Weights of a small GPT-style language model, trained from scratch on English Wikipedia: 11324 steps.
Each number is 128 + 24 x the weight over its row's rms, rounded and kept within 0 to 255. Layers, rows and columns count from 0. Numbers have three digits each. The size before them is the row's rms in percent of the matrix's.

# down: layer 2 MLP down (transposed), 128x64, rms 0.116, rows 30-60, columns 0-63
# gate: layer 2 MLP gate, 128x64, rms 0.144, rows 31-61, columns 0-63
# up: layer 2 MLP up, 128x64, rms 0.137, rows 31-61, columns 0-63
down30 100:125162157086146112138163118087118129132160121131147130098122137110104096106116118087083104131122080156092164150126091132141087159110107106123092129118122123145146136136114149065105140156129132
gate31 074:149169092172119112115146103123153120116159111124096103108102139096123156143152141122128143147148113136124132177106098139124115105077097167108144177075134101113123145141169133103099107133113130
up31 074:135112152118135089123107166142086088125120120151109143177136086137114142122123141146147135119070126142141085144155136164106117133117109151192143086153135140147119151126135135172090133131103145
down31 079:130082148138096130153118173096135086158155109098124115102141141128174147120146094126116117118148123138116134103138146099151110130150157117104048179120155130111129123138109143111118134131173115
gate32 106:127117141140148140114160105167116106157120131121119135101146113123137133118125095137149101082180120092129116151129157154125176113167159115095183155126098156111131137128118168140146110111184148
up32 117:150107119175151158145139139178135108160141133162144155085153111157121120078123137146121106051134121140114141146150131131145167113162101123109168137126099129124142127115138153127137135080130149
down32 110:132116147159128171125115151100158107166123136121107140141182124151104169133145145125147154115133139147145153133158104108138135149111129143122219108129137125103099137095158108171159102117130141
gate33 085:168143150091127141146130156143150120156116090093144134146130131153150113116132103076093122096095101116125129120155138096127174134148132124119125133112128165066169097150103113106095127109111089
up33 079:158099157090118112151120148143143116145094108106084174170156122136146130136112136119122117074099157132113114159151145171115140150112163135107131133111104150114164102164118113149066124113131122
down33 082:098160113136108122086139131124139145160113144143123102151131142105098117159104148154140172141151146132149109150126109165108119134147114135153219144143149100141082151096136144164147123139105115
gate34 118:104156156132142122122104129122166115120137099137106129111140170131144133124157125133103105136110102088153106175111145091142136136123094072119132183175145125162089122110142160090133137157145159
up34 111:117150161117121133097101145126175121136095123136095143116164152130140135130138111146122106139146133076143111159128164111117110154099117093112156192179167136146097125122168146122145122147137171
down34 110:110130133094082145109138121098137121140115136109118133169176148116132164112099136129128165116153167092118111145145149162109140130122145113124223139141146130141134142130130134185138101112145119
gate35 143:130148162119141149141138136137166124105126150070163079128121130122165126128149116086119079100115127095133141157133103115145157128135141114102087099144135132146088131109099159107177171110148124
up35 140:148082120141157121141121107132122112127175157142103161136114143110137118127121186117124118112141189118127118133115129145089105125137191123160131139152126149170142132135136182148121112090125177
down35 142:149107132117133160113139128100141135116116150172101124153144133156117079150113150141122111099134146080126148136123154154066113141139118094107099158123138141117075118089153155097116111079122157
gate36 088:143115103158161111119162088138098124136143168157137094141153094108126117103119150149105148113127139102150089117140169135168100096147125133125130084106117157089148126148130186146144097144111102
up36 098:143093120161125151140146122116119131157097088077129102128145179137128123143145126128146119111121113094141119109123101115129130143153153104120172079110162080198123113123097122108107168115132119
down36 098:135132115140114116135077141105151112106068121122111121132128180157137101150113142153159143114094164162138134127106115132103109109107146123104098117132174108139132118103084118057094131109143131
gate37 123:137124144116155135131121152113142075118121134098094121109068154159119129136138129122127085104150118117154124135095144134161120148099159065153131115147093126117141147177114134091097088166123129
up37 123:148143128080150107115114137090163083137118173126133134135077151136149132130114116120132108105154136097150109159095170164140078178107155077131137136128106131111153130145106114121120105144122148
down37 126:124150123092123125108112139145162092122110138113109138164080131119121194115115141116153123120150164105124116144133170132136077134070131111118206091121139126145144135128125124142124108108144148
gate38 029:114129153156102116182153133133083082144154132113149098173149141139108121124154148102146144120144128100156131117106116108188138143149133121098145104141135126103142078111087115148125146104142082
up38 034:153136098146127156124132121148181140135124125124105128096131084136128145138136112098111138055121144140135125093164101076156149134145115140087139141088162070097156128134106135122136127107152127
down38 030:126101162117155122145139090169147108124098140097172151139127145076168148146122130096107118097128149146095158151151109169109158126113096171127090129135102119104124121117182119102118128137140133
gate39 126:142164132153117117106177193168150126117128154139183121082103107147103095095123127140106150112092149158079157122126122137139132099129145125125090125097152131158133141115147106134131139114101125
up39 139:109124137095140124104088087135102105123125135087127147138138190112171168130112139121174112157165119097184128155112122130098108169125109136123164178142110122147098129128116124131138104127142127
down39 129:131132127158121112135145160143139129124128137131129118104118096163115091121138126134104144125081129172081134105125111121141127107134146134110002143106136114121138130127150131115123154149104116
gate40 056:120133108129126115126120114138105134095151151091138103120148105139154117102099140047069135061118083132133122143127124113144134127124088100126110163147119108131130145164135104096138153160143119
up40 061:125125181171137167166136135136141117119109114139124118163101150131124161134100130182170146159164149124133173126130147150183123154129121104163131142143149102115111139100122080163128113124140108
down40 056:102098121167145129169157147157139163108120091158104114146109131077151142123072101126109123107147161105112174166171154121159137154112121120167101146142138126142126125133136122138095148148150129
gate41 026:088133162134137110100128121160114132123099149124120114133086179145123152116149124149138109122136131128136120106176140137157164101115103122163116127124074149109114088126183158163129086162106103
up41 028:131141107118120128117142133137155130125153071130150085101160142112147116155128155105119166138121153132132170121153080068140172162122168130072171141126138135145135120107119141147143131108127161
down41 026:145127122156131120144178136120175137134112111118175142096108088099116147152111124145158177090089135160143130093125077119113135124169156116145101114143137102114113148091119107102117146109134157
gate42 076:113165148098120177133141142106139098095084156065128132136139152131142146138121126138181105107142136136154135123113128127148118111123151135137091117147128064137114129127102091182161121148150103
up42 075:134118102136134132096124103170090104127163186175167132107129113100171113155117115136144133122113145100154135155155138148149136133107085126097127169106113133128141119133143152137094087170147155
down42 073:150108123129113087132111056141109089119184137174145127145111149129131095095111136161132146124107121102132157133119121156126115132110086114113093157131127095134157117095095148129090143135169135
gate43 098:109167126168097136169128135142114156121147077116147129142097151137136138131152102123162136126096047131140101141119077128101144092155105102158111124137111128087122133158131131125119126162141117
up43 090:094167091162096099137140140160127174141122093164129131171127149149152140121128130160160183114139100108096120125155098136066101118120103128147154148125110130101158133145136114144121116146131153
down43 093:123138135093126117111154123110138119129120174135096126150171131122108113145111157148105178100166189121103142108112179157121124170103154138093153126099154111151134115085120124149128098102141144
gate44 098:143136135116164147153139104101128131098190110088116192124150123126109106134106130103114122114170120147156121138115173134118140138129131141134137119147163132104109130093166166126146110197112149
up44 101:145134164138121147123104093139125102133180132132125153205138127156106133124089123078111138114163093128139130122125137152100111130087131102153161119113157137093107104150161147122103130160140158
down44 101:173151140139146139130118102133121124111167152115142173149129118157107128164110109093105103151146110143149113113125137148111119127108136134150229123129126105108114125122164154099128113169149161
gate45 050:105090139103157150145128111141167107110120150089118125168118169102142118153149095109164120062136122131158107114095136138147123111128112102099088101162148105117124113159114124103173157137141128
up45 049:163133141151146145122128146111106095164082133142129146110132146171148100154103140139166098109159113124119101077127121120134121135100192100091110162136154118096140107123108097087129112157109126
down45 051:108162146151122107124119118087128077156107121140130147176152139138176086124086138115128082104146138166135123109151130142128147109075139097089120128157118117116131124125151142098153119115157172
gate46 080:139110081137143093141123138164105100120077117188124157120145141120108117175119112127127151111122104134139122183145123163120124105113138129092154149089108142135126124151167154118090114157173130
up46 080:138145136171117131114151146131165147149154136119123139127112152138166170130145138070120136165100154164104171124132102103123146123110073132144147123127158116117093084120170125173116161105125131
down46 089:110103139114107125133140114127138157163140157125113113136125129141127143106146146138150060124129128126126147098074147136152134137154104129173074096155147131103151150112083123127149191123081145
gate47 125:141172118116143109147096099103182090104123100106097128172128134142124133139110153098169080122131131110137148137136137124177171131156105113160145142141117140138131127116118148108175098165107156
up47 122:107080135150120160127162144150082155157167122144175112083117128124128131117170095140074159133113089151116121106123120104100099107118140131118092112116128139115132118140115121138089160107163102
down47 118:125111137166166147133147143154100136140153118128158116108128126129111119120166089100095120174098109149116140134095101125121134106130121144095027145109143136118120117129121130085099139121157115
gate48 136:156169140102138128146124111109157122097136098107126143108170126123172158141163151084102079122127133119129124140097087128112103147150158133166113119127094061171150109116136133125150114145141121
up48 126:156142138105126084117119127097141132147124098118119151151141112117166135127151185103123108117138095106125151167132121157091092155132185134146136105134115095151177095109103159170141120151119110
down48 130:152101154109119104129124146121137132101124129138112185131130119121136147153115170126126142101148131102122148182107121156083111140114166157126167121121134125128173104111107143211151099124100125
gate49 142:151123131111134096137071126070093144089118097136088141149142142129142088135131145120152141110127131146151158173113055144135155138128096124126113107133079140155146166123118129117112123118128138
up49 130:140095109181108123140112142142112145136122114164166109161150138173106108122156121130117166128111113143135127110139127102178139090115059119092137084132094162112143134136137117107122149106116165
down49 132:125128097150092129096180136143137123186138148152147105149166126141092142132141135163127128157101138104109094080143189117139110100130135132119172122125142114094155121128129110165122141154094125
gate50 091:131124163123130141115172085137117124125137154078113139119120128133148139133098064123120145100125097104171147129119136130123080148110181103146117131133125101118083147130073121133170092140140135
up50 098:111125115126103123149091113147133103141070126133170133166109135133097144123150145096114090175152088152094134132124154077131134180109138130158133159146152129113149147125167140138111101145112096
down50 100:105084125117130095148091128127130090126143138126129153136134117134094154106177116116123077178127104190106144130115159107147152194159132149128117163130129113110129134125137143128086106141151125
gate51 129:151089118142105125134113125144127111117180116120135145135129083137149187122101143144122168109153106135135122142143105139138190121137117113145119137092122170102096102169108167101123138109179103
up51 120:144076130138101113129126130124115099114177117108146150142125082143143141125085157166125182105167127146125111135149101121129178134135103112135124155093126150110100099153106175115118126121159094
down51 133:096107115150033132134141128126146115135155118131118144116133108118153158133071128133127222108160166118138121121139128138124128139114126109143156143099149140124120144138128136143153126104158120
gate52 100:175160191141130104163136132171116093164148101102093114132124146126144141159081162127124105111103097123161139139133117120172145155126126126115124134107116102119113114103081130102111154143148105
up52 099:180111182141114107127151176137103076191105121138088136156144129129131152159087164146134121113143143121131139124163149129111125114131159163115121134116126121086149147110124149165119121108113102
down52 102:104092140105082136094117155112125123132113159155117143155120110099120155140142146135169154086147192149135106118116144147110111120154147136115144115105152159085124146126146146194112096117117105
gate53 067:136147145136124087150149112122165142107138149102075097104102114124126163143151109139179128137124133129077134148133118172119099126140119136123110103139115099130132148140122142108150216118167116
up53 067:177111121146113109119107127112121125143132139182144147119131148136077119103117125100056125156119118120114160100118112110134128132125135122099179183086125166117123117130120116132100084090112132
down53 067:112099128154167125118105131145107140147109097174183151171165100158159059103110156116135113096108122135128146163124123113114158142109096111126125135124130130141158117135143128092131086138135157
gate54 119:117139091115097094096150152113130120136150130190132140134157163096096121152165100126074133136119143125123080139145157111109156103158144136106156093104123131131174104131104134099109140148146151
up54 121:121111110166133116171152131117087120132103098120111103145121134181101136136130137097131115118121096133133120173108118100126120109129158116175153092153140153149133145150130156162086113202131143
down54 119:101174123130111154131130126147130124085124149102149158134101164120160135110101147114125179120140172147082154111119112143111100090110130140146124133185150112116127104131112104088161108075137127
gate55 093:101134139095114105108131110114155179072184091099088141118138136105123127094141135111125102170142112117137124142107137115125108122135151126188143167146106124170137158135119120152158097155135128
up55 100:148160135145156125108102160115093099157079196121155130133147119160133129156090123142147140085119132154123119121119106170103162156107091136093087119112137134106131105107128134104111159110109127
down55 102:148152136148177109132101147131109104125117172132144127101122147161113142127121110119120089117092104164131146120126109123111154147124098141096029093105113141134133127120127124076126151145133111
gate56 095:130096104177112124138139142154140111136145126176173094127112136103113116133159212141107109143116146100117143147136111111135130128107139101060095159140106093145119145119145140113141108125118127
up56 085:153140171088168088124104098124113118103121135080098139125158115085137105154114065131166131116162129140149117090121142122159131118138145132137139121165120142106102146136114156086146158109148112
down56 092:145108103157120148142127127106146112141140129160153117150131165128109123130171202114107083147116166126124152136162120124145109137125105109109045112119120096121117130100160125095144106104135142
gate57 052:155094104114127068163089135101136142118124137088165129175136122103133131130148134112131139140106088107128118105127126078155119121149116154085108112087145143127170125097102151110104152097136104
up57 056:120162106103138153151093131135177087171128164132140158161132163134118152146114154153085163136153148111080113115145139110135135153171118113130166083141114140137139143084133107131100139121125111
down57 054:116168113105135136108181093136061120154109142150080131131147142121134101119074133138133124095100143112133133146170128129095097120106139135137144097134091129143149100141120135122142166132088169
gate58 122:148143101126170114136136121093093141132151086100094110112122135147128106119108187096119129123148140095101126135087142143138145178159117113133126149185165116144162129115140108121122141167151168
up58 126:118137169134090135109113127163157128115115134132148132158138127120146154124154076148140136142096102181150153127165108103132115116104133151129133088072082150101096136122087138144111104084113120
down58 117:122136139128125109136113119149129110093152116156147119158098134157122145119148084113104082139093113159120138149153114085126117119104127142103060125082100159120125091154111120062108140126107121
gate59 084:116151104094138132135104090142148129102115174090102127106160123109158158150184116143110141130150155120181124129157140119124138111191077112146113115114102122149122111128108135152124124161123164
up59 089:093138133117112165155155143123138117150124174112155166066128100166128164132182113087116120126124139150123152097176136118118109107139125112138092128108132095180126139133148117121133139106090129
down59 086:098114180151143155104141142107129114180103152123145115117122136164118134077102124098141151143149154119109158101145161121112085128122178151102160147110152131131096170143159129118155121095132129
gate60 099:107136147095140151120117121092132113132134146066101167130105111116139129139136118100120141089155099128177106127122143177148093155145111139164119110137143127128120161158078126148163086164115108
up60 112:138100125079138138109143130155171094101141132149144137110127096100171092128105140145135141161115168132121130115177138095183131141128145119137137097096133100164162135126085096120143122110145165
down60 112:137099133098117137120137129152189085116131124161158143145120103099177069134114139140154151142108158125110127116169163095170135129106146126154121123102132134161175129129118097099144133143145157
gate61 118:144118113111157101133110112103117123113152152104108075117139130109117122119120146072156140092140148118150104121127122166086154118182174090084110130138133137095134108140107163134178126149131111
up61 120:154099128123138119155139131130104120150153130130121139048151131159065108123123113150103124132149157191139110113141132132133136103154110152116125148115154160119182105126163118153099109145099130